Weights of a small GPT-style language model, trained from scratch on English Wikipedia: width 96, MLP 384 GELU.
Each number is 500 + 25 x the weight over its row's rms, rounded and kept within 0 to 999. Layers, rows and columns count from 0. Numbers have three digits each. The size before them is the row's rms in percent of the matrix's.

# down: layer 7 MLP down (transposed), 384x96, rms 0.0831, rows 179-247, columns 0-95
# up: layer 7 MLP up, 384x96, rms 0.0829, rows 180-248, columns 0-95
down179 097:514478511479527501536511496464519505533495493496504496487472484485466482512508491491489494498463492496498435510485499467509472509484509472478484533524528462478522509494496497485504511569552543520476534534475482506491506467468503510527465540581519527506477467498466516496473474516525542528
up180 099:505473500528516514523476521446488473507535487535513533475491501506470505485473479522497500523505479493462518525475504523491470466466460463496489475515530519473506514506554474485535531529489509568441480523518491536458528495485469543508512485498498486502495538485459478471537509477501514516
down180 112:447475496516520481494480498528488506495487548451488535474491479478515495513477527543452482508463509486464511504478506465505512526487532507507504485479490519533474467533482486441473501520523513476525529546520485505524566506505515512505520470503525498528518510525490466506522493545526444480
up181 113:483447526503523466545497451532490531505526470496531492494522496493469460485499541476487475519502519475491467509553506478504490502489473495445539507482487492524478509492496505505530532510464525494473512507476527539493442502478489501484530505482487529478467470461472542478510510533449478500
down181 105:550468506474450478482511494529517503498523483507504493497475480526518554518471535509508474528505517548449481518457479512511510519469508485517452452483505493469520508473472448525484471481516496541513502489537464518547502502477515531528488494526511505525515491484478469486497503529534482454
up182 110:489504474485479554547533518507513513458462514524494459478514540481508528456481466494521506535527498504504528487544514453483469479498503528506485478505528486537486486475511573506512536486441476507500436530478482511499483520491509481483500516511485522523478523488482507484479519471526486499
down182 096:468530523552484488460491524463500508489493496495457520470537469507487462496521545490480514468487472478530495481541464529456515501533509507506501500516535525492525506510549502482528540470495503489534492486554484530491460481517499458488479474549527509487522477522470514525490472533514481507
up183 096:514549523513489454492516452508489487491482519548532452483507520499492503484469499486479510475520526516477516478533495471488468468528490497519515530473525445478487512466496531510506485541504459496490486483506488483456495531513508496509460488511463490491552527450504513524520563460497469490
down183 109:462514478447510493487530499525524475538469504491520494471488526479489514511535518525514484510512491480490522501529506476552480533490502534491468520533473482459506507520516516457533456500491486488486500542493461476544508470502500533507508505467533483535477537487505437485518461527464462522
up184 092:464515454522485472514499513503486472521493545497466509419510501531504502529510516510493465516502531514515481518512502464496506446459471491488502480459538486526536500506505514495511523465492477522522525459445479512520449484456511496491495494479512501539475480545491510500482528469479533517
down184 089:490494513558524493527502462521497519467567497509494489516481542496498503452525502513509537533523493519490492478495467566504470466521477524510474458511486492426492501520488504516494515515517513533470488513503505493490508536469536524523461483514509472526478489458482481495473452513498477520
up185 089:474515493517534513494519483537507468449460456516491501509531502524526487528518486492468445520473529524534469518510496534454528477489513519536527512484543482497497525494503489515516487518496466503549545527537463541519521515482489512533492450518519473507482500465514504548477476491509495484
down185 097:487514514470511496516473475496554478509493497506494514521464485534476492515504498536515488479513527465469445509524450481488513512474480517499515465503519500464494535506507518525437510481450537469476497552517518519536498523533532463532509460473486522538526518498519503486523465522527524524
up186 100:483482483490523488528522543475479501498491494480506510522518460523504467501498495565505566563501488474528500510507526510499515468508523476503466455479472456512473452497502488474570496496492535473466473482491482533473488513492490486489469491507495479490513544509452487489544522496471500500
down186 099:494521498488495528486503430461499524493482512508518530483500527513518511514469550486467466478472494478466524529478509514542516553519497466504492548469504482492493504489496510500520453515503487500518490509560464520527465511459444527498531481490525503504517524523509449544524513471496494483
up187 095:537473502534517498464541515468499469523485485483491477488481525508470511537473530514497500460520454526511518498471458530492486467446512492475491523501474521544510508514495462519529528519429508500455499480474521497513494516518524507518516478521487425498508519462520518475470507498517506487
down187 099:498515518529478533484502522477541492502467499555514494463537491553508560484451464536508499503464508527505508481496488500488490508548492477497514515522505481509521487526507521498490488459516512509516458490436485507466515480459489462509480511452482521510520483560507493508526475491521525463
up188 092:489481504535525515490522549469492519512479514463477552529541505538497518515479515523478517525528500513513486500468505508497461534467553543506481527477507510520536479538475486488509515496505511504542522462523544522500491449498502512490487498511516459462513538483498539504492510502550502559
down188 085:518537467497512497494496495534500490544455499497541462457497446492501496499481486504517494530517470481529531490471527503550480484497494498455525518453504531510551483443527517511518478465509477501492495479537502481523548505479506485493458551482518491493502477489486518537524511540494460512
up189 094:467531512494516495504477471502500523513492495492510473475580520486492534553540527502466516486503548504505510512525486483468523550464443484439500526492539467495517488526519483468486511545519492462513513477510520519517510476468507483535498480518502501500513503544490495517503495541474533501
down189 093:537499466498488507510487482479522498513512466495467577515467495517472517532540494530501498514531502503508524510513512498499468471522481472499529562509499509492516471487438544449479498464464520489501522515478526483500512520518485504490475456533504480510516490512555461501525552494470505515
up190 100:490474544484521508498495521506494466525430493527497497480519562524505506498505513486492487485459515495482511495502530470512488495457493471488493500489493513485472541554479530517524527527459522508468491541479556509480487513488500504463447496535498448542492482534449516500491497527500519517
down190 110:496508484479489495517489489529508478512527488501479498510529534539513571576523471498518457505464480494504510500538473464477476485442492494527519515488467533507531503501492507514488530473533470497509532487487465475509560469523509540483494504476447499523512512471467519528525506501491490497
up191 096:491468479498496513475476489476503523513508509551523493505475496458472530496516523487505498501490467527476472486531487538415518464525514436509468511515529469497489530523501439498487509493461503517435525487535462541486499502511517498478515488524478464507496512497490519496520510466505478472
down191 104:509494524471531524475499448501487488471545506489502499535484475496536469504517504479463515526490499509487489459527531482531488530492532525519493498484499538498514458477533525566489489439499520523494506465498528494484537524491481529487501469496522477469466522489502470491487429495482499548
up192 118:482466516459533474466499469488508498498497504530465462499510486480496480485483491504512471508527582521487490520484490519493505452466483519494501508502517530534536516471488537455518482538466527482485498511462459479462506492540507542519544471512482511506509512514483467487495488514431495498
down192 110:511493478474483547447515499432494519449491525502497485538480481495502500484486492477503460528521499514490474539544489486508480504469510470495530508517486540479550515494490512491470492496512475515508480480512517508511501511521491411521529514495534479511550493505520501469548529486468528501
up193 093:496524519523511514484492507537466528544482496524517476520511506512484484494546555484512479506528510521482537500526477539498479496494528469474484475495488535512459527511486545487514482525530516481497511468483474491550456498447492521481528495528513434507522515472501533512515550491492447494
down193 097:536511495545472501468495468503517490522506495463480499471507467505479532499447455475477520517459487456517566506524485471505472471524489517474493485517524488508519499494543472513516523512497534487512465518514499517491484552525543489521478485503467542523500523499457471557521502501492516468
up194 092:508498506500479513513495536491545483570532491518499474492477518489541547543483491481492483521490478537489508510526490504488464517505470454487467487468535468478475501496486505508528535512458540535490520501479487541501498454480496485456470491499525500484498464499478522495466520523571476487
down194 089:471499517469510492466500434510484543455435481513517507502515501510512469476493506503512477494503498534516545533519478520520513479487506545539493495492481557494502498510506525464498547510517496484479491495511484480460502545512491527529478536472494497507491538566473470466533485498502536512
up195 107:493488513483528528494510497472487490493493462493485507566490529528514505518491518518559532509515492475519498518492528468451510513486555486506535489507556488496517498499510450488508541504471465523453534468494515515505504494516491471544502530507535508465503498452475498515471510539536460470
down195 100:474544494488491507542464508510520498493475519499477444485538439475496502465528471452481452533517491547459508490512490500505485459522483519514475474524502499507480489482497518528498511500477518538533479517512486514512510528535559513479492531510523517514542451520477481490512470532504493532
up196 098:453502492481516516488468527491473496524535500526491483497475482492484473481520500535503539485493517493534510487532520476531461478490461539503466508532486557514492459410469511491517532530457463499504519519504519499499511476487485488543522512524505494506472479482493445463480505488481491470
down196 096:463468497498459488526504497510531497514490495499515547518432515512500477515463467505494493504489513441496515546506465497518541522537511527513471487492530543451503484505480528519509509461536472525530517476533512474431513489496536491450470510465521538495484499506483507507506510508493500512
up197 097:509496550521528483473501503472524476517492491456480520530465517464484471538552499486508459486490534521491508516470528514511489490489488555531472540492509495558486524531491521492532500527527500492534456504523513497451528488504491450532484467487483512465545518512516478495483519489483537494
down197 103:492519491522513507508494492527509491514536509520475471483535523511499544524477515543466517459491463494518516451472496530480496522502514474535483511518467533499464514540484482499470508489464524541471504493470462509524512496518535480517506498452504518520454491496493517547530426477505515453
up198 106:463520513505463483464486481506458463511462466480504478514506520518509457445528468505506491487494530517498484467494465487487467502469480477467511473473448476534526458554505512518482503466487504500444523501466506546484515454479507480523493528491484500489514507537500524504526532469496476503
down198 109:530478553494478519477462482491494515542549515515514514513476536519538527537525517532516465513473496455500488495482479538500522483506504529518482472532492529458498490443526495461544510520482459529514507516503484457488511509474444494504510495456517497486481492464498483469493522463485522515
up199 092:514478464508497495443515509478544489532496465491511519499495527463485504537497531486479480477506512484542518494538489500517460480556502524542528492477513517511511463505518465453508502447513457468498503511507492547516524485567503466513494534490480507487462490512491540502505499496492461538
down199 091:493486492579528526510529492538530460558528492495498522503486485523506506456494512493517501503483529504489461474511454504482507499472470469500508538524478499472461538514464483487494477542514505534484465534492489514491481491472479529497474493546474516462514493505526457502501494539465481536
up200 100:529523517472495469452469504502505472520521521554509490521516506480528511508462503513451517454524532482492483533487491446522497495470525496507495486503478506549486559510499503524466536517483527479490501523474464485547536513483529520493443503489550470504496520498471461483499530511494501508
down200 096:452483476549468551524502497494492523485543479486466536487489517493436536509541512487537454510475477531501511515517522503541488502514523477494512494503529504467506483500505463515521519504523445458500477451531497508524544520500463476539536495503499470494489519476499495479470487475491513515
up201 101:493469507479523498510514477497486470492507465478458475521507533556513517509462492479484562515513486537491476509486497511463493449508487441481544500497491509544491481510531467515484490522503480495531496515546519539518501515482513481514518479525506546506508457502471553488521544460512510533
down201 102:547481456538526500500543430500517489473481504471522461507482494499536489507464477503459485517464472506541442505525516479499477527510473539477478458544488512511512488490503507484506518538534520497484481523503500536484548456497492523488539512480483492511493514511527524493495514516469532478
up202 100:534496454462501574465516509511472458507519527505521491486496509455515499503485495477502485491525479508482520519498497498529491462492509483491507507525463515491537529504570460515486505510484497578482510511518481493496491526475529481486482498493509449516505532518502529528568512516487469473
down202 103:511464511521481510494493479460475543525485482515480493498504463543497508458523533490534532480562508450434508485520521484483494478498469528510574510487495550508493491469510492503477496495460508541514541494486474489523485507483501502536496539508538528492510501483511484498487512509474453490
up203 108:497501511476483506484487489490468516485521505488460430527494520526531525485468481535562522518479540512553494508522501456502481477494479497515525495484494458517503480501527460544490517509505544503497526490492494518466510526548464507480467512497487497496466504450520545474524476481520543482
down203 101:508498499488463481510509531508464493444518529494512542492521521497515490494560498512482535500511440518513494520521530541477474470500514489537504484522494465492511503457493488515549474537527475531473497519500534493510460476453466529485540465490523466505489489505466455509501525506527495535
up204 085:498513496516537476522530500501511478503494450521527507458504502472464520561529502500522482496483547533493519544518516457513495497526528495508464481535505478469525498494486499421524544447483460507516511527526490471515505467476520529489492501505480466466479483504493537494519507474488505467
down204 079:514502490525492504484546487521479500490473542492534538525497550495512502458470514503479536445506485512520493495450471486471461511542509484523496442534473497524544490514497513510479471543456511495497496512517501473516498512516513495525520461498483463512514542543509508516508495465462496555
up205 093:480490471488493480480485513493492499537469533443538504479476513499520512473487480448484466525493458511481488495521472519500529481461437490468502461501465456545496508496512475508509547534511521534483473499513450489505497482515484523486520510518476487458519452468498544542490505508502484494
down205 087:499511475512501527489497464466497502464503512516523484524477525466488508550466515530497504481488501496530557504482497450505480498539551482495491530543510508456502511486486502456473464500488460503523514562505527523503521489512504463492520487508510517517520528459516509425523485484450492494
up206 091:483507546485457469525508491477488476504477496518489511475529491532506499493496521474537513474478476514500489521508507528519475548497470496490520556456514503531529526477467509465473495429519511513516520525507494533501462494457489465485502462503462470476545456462537532512498480527495501500
down206 093:483499501497510532528503494551522521473492482534538497470472512512501498499472515503489546487487513499468507465511523516493551495500474513472478500532530442483516458483513502499514496503469456462467451517546476471469537469511500564523494529496459502466488498493454495488475535495522486494
up207 100:500523535506523516486504483468505502501440460537464528490499487449563501493468489489505480501496526498527513518470504521514507513461532532471518493526503481477501548519518513494515498478510494502470509520554541512477497534484472537504531441530520495449521513488504510475497538477550496494
down207 093:469503462476482479505484510532540483510447521483539507514516500499446518490510489526489509501523513500447495529507484506439513510507514518503483488453522488533490485480512478517492518515497498535531480423446527490495512502527568518493485520541482499475510498489531490525517478489501492551
up208 089:533452512438497467483501480464489512509509524508495510466507495475503440505485517500515500509471499499470453483511505556493496477513477504447513531484466474510515520530539529554482513521526502533548521512549513482462510497548528489485493489532480512509454496470507503493493512464488516505
down208 088:494490519559518488508505484533507495481533528495492499508466541494533504455493497511501556535503459522488510554489501515463483504501533535533451474507465496516498479485527487484489501483550459513453483478490522474542504471504483529511488541506514474486465496496500513466478470512551474473
up209 095:504513506486521526496503484457492488546491497498457512504541532518453512487512509453509462487493463494489511537458535506502509521500485462552475444487491539498492499500503476517495537559530476536529506509487507507536536501532547504485479489494509555494520541495503528495530520482516463498
down209 100:547522517482498506533497514486538478490496506482520457511503440504537534507481497488462513514502529503536520467499516480516451523476496539501505520474476479515461538525493485448455509503471540511503466507524463497497435498487463487492494509513525480513495524521490538523497485535555517512
up210 098:510466508504518461470524563522494507514483525516490492460506518491486467515512526507477498535475514479469504520500474496508523465455487520506543495518507477440504500466538468513520489481496530520496532481506507508457537520518500511514522504481474516498527530483509539559487471441458459494
down210 101:459547515496508475509512482501562495470539486517503517499515518508522465488461521513489497466453510492507464502505476452535525531498507486486473447498499496540498489475489526538482457490539520486529457522522481467498546498512512486494518506514505481491489480495518465474498475575488481529
up211 112:500505526453516479495521500519511469544489490570504472467525452492481520507521534469487499473531472492494453444488467541527504472505491465464481472472531494520486489524499493460500539505505502518476479499518494491514503527540450506508474485489516492491499540492471507483455508507457462504
down211 114:515474529482452519518501510488501502495504504488518495505466474509489496516466442478529487493501473470472545488536497493467536487535482425551515542494533510482479532501519485486525538507450514482502501476475487499515516549519507441510489463484490544538503518482492505504526496517501527476
up212 112:477546458530525492514507499475457486549515505442467545466523541493461494501518497498496520483478460487477442497487504474517504496459504554513510524464534488484468506523472504508476528521514481497474503525492507492475525487478528532464503475504518503506487503510492530536448526538487492519
down212 109:505525491538537488497533474513524457481467497511493487469484442484510528531501504518498465505497501518524506530536529539470485502487486533488487504538494522513485501475493462489537441470505501470514496529484440533494468488542513504494553519517490476495481504487503475468528504519436500536
up213 096:455504556513504542449490516498472434478546514483491483486493540496504479471503509553524535513506518479495506487509481515515496520478448492499477513471511495507517479465518541489485528493486510487473541519464442497502527517506511501493508523478492491465514464499536522451509501546485526521
down213 088:481505445471522480536510451498556486501529479524481511555510512467522502488505484486461517470491515463522507489519544535509505513522514478542517486499507517491510481522502528499525468475499510502547454500479529495506501476532526443500502473549496525469445518506462517505521493470485485491
up214 094:484543553529518485494470541491469483491503472514517454561468527505512454477531527489526500500517520481524482501510535513493539478469510508544532443488483525493497526500523537484506488466497503539517521488472532523512479519461503449532496499479522492479498533515497522518529511517477529483
down214 086:477499468520500489546477462485547551516490518477451506549506506508476494479457532510494448463496493492481520487542465527519508510555501517500501490508504499498519525526542528503499485514473487495512503510486479531523530510487450503496499473541439470479536467515494475455509507522507486526
up215 101:527426489499478509491502514512500535515504486522505508501474512523489506514511484521502476497490546500485479543546540464485536460508498471469489511504461542506536497498497465517539511516493523501516528514486470500483477491460488529469506451498440475512515540501489514432526535523485509529
down215 105:491504518507508458509502475505508506475486507477484519528553524521490485523443495464496528500489491530512557475541515503531491524467510498467527581493463473482497500517577490492487497495512489453488518520523518513473467487483478508479489466483489533499502464478486506542483490488528503534
up216 106:498494498495469480480482472510512485530481464533431455498484535544503460537502542530519529494465501516479513506512470506474522472506474529462474516500529536510483513479511525517530550483522502502498570468498496510476507506500510461527487436500508491500496495450477518474480517485499508509
down216 105:455531498547498506501549493472469493486522510475486492503536497482513505519515496504505461508527491471524491495475530489511461518526520467490478490496497485494489497511503493516507484571500534452484496503463600498490509459521475471465534537491498503514463511487548511468512520493531478507
up217 092:512493528512493540486455495523472547499468531550496478464517538483527496463519525489467525516533504494474503513502546498519479477534486469501557508523467481529490479526452538507481484514509479452514483505456490512478456475468485480492479426500495514493504498496505489518504507492506520525
down217 095:471497483489559508503487530463505534493526497524535520493520437497483541491460509514551487509475482483520531505450478478520517496526516498504439456494538504530498549519516478526483520464504515459476506506505487478489483498482526502476506520472507518511480487496501491514497466500488490421
up218 103:489466503463485520515494548475496512479494499505496482523565504502497507514483537461517513548462507543493513504499508493517480515502483517472506492455483533508520451513502500532503519545535470515503542472512460489483454511510454529447511495516461479489530489469443501495499494478526481465
down218 096:491526474513468491509477510457453548489490558496500545504479509458452492475522503510532504492519470551485487511488445487475489495520464492554496472503511506523465497490488498488475484523525520516506505530503513517547500524547475518490478519551491492511521477490493463446511528496510531490
up219 096:537531471465466496473496546474494549520492490545524468508466518487503494442501512478506459547508492472498511490462520472550507455495499542503525505489479512471545498530508495520499490473497496530499505506512496510499498551523469504463497498486502419506519522471493493520528512476489479509
down219 093:521478493476495484500527523518512515468486481536487498497465512515480493509507528466509520498500509543480555485524486480541479462543507465478528500504527477459530518490493461473475505512473505536496538486510460464472514527516472511556517468545509485508526496460561482443500511498479494493
up220 106:496514492522436500517530527525468531503487565485476493486519521491498488521529505491452524486486503542455498516460489508470499489483512476533488500522461478555480492478526526507517490536483500495480506499564504537525475489479466520532490506506432481479514499512531490529463484513498491521
down220 098:512498500544509503532486510513500511516526479456519497508451446479467482453550495499527498476542484454512526494520480516474545479494547491507530528463503503546501519519494522502497473533516484530494498508463496459517535464518521484505496513550460459522518462476485524514499479484504516480
up221 089:482457519476502471490484534525505471546489502484473455500516490483504537463525516497520559484529489519474508499518473510501473514498492533493505489463483528539502503476488490510444498493522474493542458502510506527498451463495506540503540553553511531466500455491534495494484499496495502541
down221 092:495523503512515516525475466498478518503499518485522535488493497510530481509514484504483464505523515502487526464513479485473467521465473475504522483471507459497469491516563526505519484496467482473458557491447513531468500502491463510465477535518520562470535508472530469502471476489520555502
up222 101:468476555467485532501443492460512490467519502478526504491499470532513554502498519519486488524483490500523524494483539506487443517468524544595510507488475488528526472466531479507520510486505512486470496542488504502507475468529503513509479454526523489473492507502512499494524495478509487505
down222 095:536498475501527477528512575467483500498486488486425512519517536449487446532517488484495534515491496505493492485547500555504466491498495451485505488504527481514469502504477474524504487449489523472492484479502532519487514512517552503510497530490486510535494476462479526497490484524494522528
up223 107:561515486549484488458444511470506503522536481506489497462536523491493491546498542515486491503522528527561534520489482499495470491501485536486562509506518504479519487510466523471497511496499485530519540465502516532501514511469490532458508473544503537504500483504493510486482457520466513499
down223 109:476510457447469517568457546519491507515500519533474505513500488497499495464501495504480496486544468475541487483498476515499527431504514452477527490451513516486513492499512525482476507499515493518515482528522507470522507498507486507490475483483514514523510455518489482536496560548509544489
up224 104:464531481505477484493475491489508489494510501503503508506506476453492544427492465475493523490483487493497500483528516486457485454495489550491516492474489543485495505452529491546519525439514497496538484533468476491503464532466531518478537468520481477527513527510470522514538499485505495461
down224 107:554459502481476490512444492498468455510507467528494482531459534553490499532489514531500538485496515481490528550462499501493502490485514522521531455519479491558521467534482505443518516503463501519518495481502521458538501478521500519515523510474497531512476482502493477491492473498511531517
up225 099:485544466499486506497473509503506489539496516516487487476504541508459519458518546520525571517498511460482508522497533475508501478470493465519539498483487512480493531494479467497498473548503515523501508517491487498501532471465516512572521498556488456510524478484485479498483473510550472481
down225 102:528488514486519511486503461541494476481515432480516501510479469469539463478482493504503511534506547536522534470469513515477536505508507519492466476488507456530523527485493527523532475475473491493479484503492491497484548543516505476459523474515502538461508456489553470515486539520513504498
up226 098:519487489529518544455454482486514501472525512493513486502506490479504527503505533505549441489481518484485434520482509466486477468515477501513525504534490504515476474487497535470493532538499498522491458496525540531535482477474489486432480557509503501478485509515471481495479502499538464482
down226 095:479509496463458494489529493496485541453534493505510518491507493518499499481512512508496524493482449470515516476436514521472502523499550467524548509541491503481533478502446466519543489480482491494545510515529512484467474525517499527504498517454572458516473502501507485510510518487522514486
up227 099:508489515550490501477476511480513461522524488487475465512480523483507463467536497517516498460497516541495472462451489529473521494494488529518461434503494518507533548452483538490477498544469498476496517522537504522512517522515509476493525520500461523456466495509509480511460484514458485506
down227 101:513490492468477526504508491473481473486512516532524470478492530522532501520506497536531466483498485458484516522503460530481456551523471498464493525541469509541506482526506494487524510467473476529522481489467479467484488492480503516509549512475555531478505458466481516498538510486475555474
up228 099:508521526497502487487512541508499511508500500486522527494492493510543521446518514465481525505510499465504527513501515531488474508450525510466468469476493535502520564512469515458489500501480495512474479552447474511530511477545461481496521535508502478500551495437449508524497514505474500508
down228 095:516535518517474486510516502533522505478459529499490441496531503474467492521447455490490501465504492518474541485553539505492556450514493512500543543477470498481487489452516543506519530519529489497497502497513515482496512514518529529474481483504519470529502514512518486514504492446510457520
up229 110:530507485482528476521512516481509548514470554494469483512486473486508478546525502534524476551476566533511499490513493491540473486527488494452469505492515454485512504493507543515527528488470470490496471518494525522576536511510465513499487541482498473480486516508489500524492519497498526486
down229 109:422498461471522522504512501478536496498508503449512514493510507505505480535479522558492520514481524485538509518521450501482508504491497489540509440496520496453446490484508514474483518509486536524463485540527505490524514500533468471519518534497472512485485524495508473519516454495522505458
up230 110:509548485466565502509463518487475512475487544476511511499493493541519472465545542508512440536503522494481501523475525503465486496488475477451518524513507514481522516496515496496496501498523503464495471477514491502449451470495506508469523473485506490518488475444459484486455510485513496534
down230 103:482462509520471499506504540474510519545480465499468528520499453482497500524456511479509558467478540486482510458466525503530536514498461512507442476477490512507506461472506525524515462499497510534492544499483445517541516518463516494515496499502500500488532550508503521491528491515526476511
up231 117:497517527507496511502480494464502522526500517540509522502492460470518444465495499454489482490493483479470478516491518503535477493517494556463476572509483498504518452513489506482505505540514487465516526492487466524483582521493490460509527528503481528495509509474476537491516487523484452511
down231 123:474477493523533531461507504489530488479493492500478506515475494525477512512525512533479444529485500496520521462522529496518523515526498496482533520456483482512433507541482468494536498469508503472479481511488519496464473526420541504513492532482528510523472481532479558485487491519505523494
up232 099:449484519552526491464502466521496521466520503494533477500481459469528463497509538455504481482489495486529479511502479516505453476474503503504507489473506476484520464457490493519527523517486473514512511575517542530518495522508506503484509498552495531530487502520460494493492546494465532540
down232 112:531485479498513483492477496489518518460505457523452481491495500471470481486509516478515539510500546456523465521534489499526483498542527510503552460534511516469508535502423507508519511451485506504527475490481539493535524491509468500550466517517461498479496490516486465512477490502503537496
up233 108:557461477486479533509496540491501504509464553507518490527528517493481503503498525472511475493464477530510468542440516535464496444461465520474493489491462480513524487527563490477544526485492514509487492528492519472501498538465505490468507487506528500481504464514489487483517536491493493481
down233 106:510489485469506512485484477515477477537549524554463479526471442518515478446530522498474538500499539469501470475466487522494486534499475505515491463508509523487490471475468552507493504513503502474505487519512466497477500488527565511490478504503494512500498515515478513537523454523514554475
up234 098:477474531565523521477517495519445499496463493493484497480469517478528493491490498499487501478540505539505487469521521470530495480501512522493509540492458437490540453472515511512528502516509437551570491506528489489502516464510461533498494510530471497537516486498494499505492513499489512494
down234 101:549482504489476505511528486480512481510507439534517520502526468468445505475506505484501517502464477533461521498503492536487496504524501524476489496519459584491519514494437504483474506541495474529457494500482502450516485509519526461533483477515495530488514530494521508500501521501497544525
up235 086:503500495447497489488523479479483466498488546516505493452430511515520517480480456561508505522481500527499500504518496453501516466480483513517484512455488502529469517525472531539497476562490510481522502480517480520527505504459478509512531469523463470477509484443499506504494509510532467484
down235 096:507483483521515460506554530526534504496476505529527507500477503476494491532506507453499448493511520500484483508452520471522469512480515502507534523522575515528519483495490514466487481455533500460467516524457545466470458524518495467506496492511503474533480482514463493525539510513501486500
up236 107:521498477506480491532446529485520523544490466461537455478519507473505474493553480471462491554487491506475507516511476526500489507501495491523541509495541538520454517524470475531491484490512491499477503527494511523484491542501522494520459470493468497532479489510531548509487510540544471482
down236 098:466543498486498542460501517496476485477498509528508519538491515531483510508477563494482522494496515522479487510510516490504489517539497489454473473486469464514538521511519518506465472498474488482531504474512562478525468482516534503493536502497542512469490458512519492451468529475453537536
up237 103:492515490496490469533491501501473496458496555497531492466502496514482463477486501510471535517473517551503521526523472519432461493464463536504496519515493495539501522489480509475549544497506477486527471480508527465486492498516512488509508426495510522487515521487468537540527529501507505535
down237 117:467467454485483495490468530496499518468510535497540502506500479486524472528528492476507522509513454482512483552504498527561476480458522506497499496509534459467508448562463506509549511466493524471500503491477494494500549525459526503483497480501493529535488463486502510503493482499539522494
up238 105:514521528499531495502468536521520549467488530530517485493532523490529517516503502526468498525498520490513506502504496496497506498475433463474484541516531489458527489466506474470541500563459477512509513488508524526499496512484552471464513507526500523467523510469472473512524570486496498504
down238 109:547478491497467494489462478517499478505509490473519504512509514503510502474556495486535488519496498473541474461527513495511450531468518485521559496480477505453519508510476500534480489524486589462445513510527510475494505479456482497505458521517509494512520521506534470499479514520514524498
up239 114:490520497471509474542475544520506530477467548484493497487535489515439509476504507489458463471501518521446481487504527472492505524456457488477549537523461481564503477461524497500486525520527526522506483509508524522522497472518486542502519547502485495491515506478493501500472488506489526504
down239 102:501517493533476489490454526492521496517487463479455453509480487496518488548492499483511546472510484465544507472563490481493511453533541469483518478490551495483508481525506496534534511498494528499493507479481474505498482487519495508523474505535519505461467470506494514481536460552514487547
up240 100:470498475482509499505509468434533457519522512535531503508523492504490495484495504504501513506527526476542507486462530552514507459528523494530480500498531473505550491487540559509507561503504496515481495476504502488515548537497509492534517492500440485493530495465525538509545493469506491500
down240 104:521493492476504444490536519527468541492518480512512491501520486504491506507506467515528480491530505501473547438458536482505494495500492503484536521510484529512500485539472441518498467497529464464464523518527494488458478507528485514505528547469543514498543535496480477478483517509454478490
up241 100:466472516507516470448508514522516467465517458580550523512513482448477479464481490495530486500459506482499508457531492477514507483522511490471496490521496514502481502466526493526481515520512471496477524460463494509513514483471486451499457520484507495480469515478467515455498492486493455504
down241 098:498520479510448506566479465524527509517502540486536503476485475558520484501487511551501483486510486505454510517482482511520486466461505501472501489494528522500523485494481507478481430485489495472510490494555531487475510477515484535500541505505507538495546470514503487534501511487473552475
up242 088:525528482486469485516485512509488524531507510494512510483489477547536475467525538493525532508490471529470543520479515461489491498456508481503538448471465567460476509488481490514547516487447524518509496521487513511538496485536497511476506521467516524501482523485508503539520539496465532484
down242 088:496494521540463506509533441498493444492483489482539501552474553497485494470504503486504528491483516523489552493513549503519490497488480520515487556461507499469505536481515518490458517493562508482524485523471474494478506443514508497497517477513493491505481468500476533525494484470524470530
up243 096:551531474517481465507527534522503471558513434486474493461501482477518489490478468527543539505482510516522518501468526483519509479488496518519502550532493518500493536488481503497513515521525487550486489437543492483433509496494473509467495478490518512522498511468501523494509464486487512506
down243 085:467468499497554519514471529510473518500519535513503502524457509508510482487499539510538458497505500489479483521501519492496483526501505453452491476482513451520551492518491488529472490485498528482474467532472523516517521486526467531519529508498479517446463467504501497500539568472495460488
up244 095:523529473513541529497499529546481493499504506517491509486474477506561504510509555490538513509511478508477463524484502512478505508529484467496552512498435501517548483507502490504522556485499527517531475499488498497481486480452495526516531453509548530498478525545538503499534523503526483498
down244 088:535493506494462470506509521483487493540515475472462425509474471494500495481491453454510536496501512504486528495515488540517523521468481525521481498488458488521492518486474518523512506485502539539470560532554485495518520566514463471501491518517495476531504499498510471458517504510489503508
up245 099:535515453449530488480492534464483490520491486527493492485487522473550492505519465507502523451476464508572513506470513478509467500543487546474492496519519488512532501514509495486511515505563459442486496525470512491513509515522497495521466516507490459496520479510467519503488459471522493494
down245 090:507503487474482481533439510497540505476505491469523522530491529506485495496498487496491512518466485520483542515512526491515548485487489492507491519507459542442480490488511496488490455435545557528511538501513506447499507473459490482493518474502535503527504512513516476514501506513540550459
up246 104:504539494490496497488532500458494485510545513550494532511519506510467496488526514504491531487487475542510479490520524491497541473486516463502486514476487436504518472500502460494558516503479513536489518504515484505499532527529478493487446508457463504513503549494455486472559478487518478548
down246 106:500487478494479543529505488457497522457498525519500503507477535498492455495489524520524484539502514515465466493477518436504489525505477466491485485513509533453483556509530477471508485481505496482511546472491523476513494508511547537482505509508527506506535472485517496497465565486457498552
up247 110:515519511515512492489477517504523458482512461521563521497489470449479492501511483481514488464476487561495534474495497477481527510504516487529479486484500470508544518517503496486465486534511480468489516510492493506461556500512485523531526490561459460491464475519504517547457504482478470524
down247 106:493541475499468536534495457498490461519493529477466469499501485539538485510516510490496543515498464431439484502525515515492501512514524498501502510493504528492492510471489525454527483436514526515523493505531481516487445521486500458484537543510529509519504522480520476456531493495515497500
up248 092:537535513510513496493482546529467479486472547501507524492512503488500468529510498510439512509497517496442509509523500497481506536510507493550533534476478524483529575497531503527474505535482518467469472504484469528459493476489506471497495535513520485465534488523499513487492451472531485485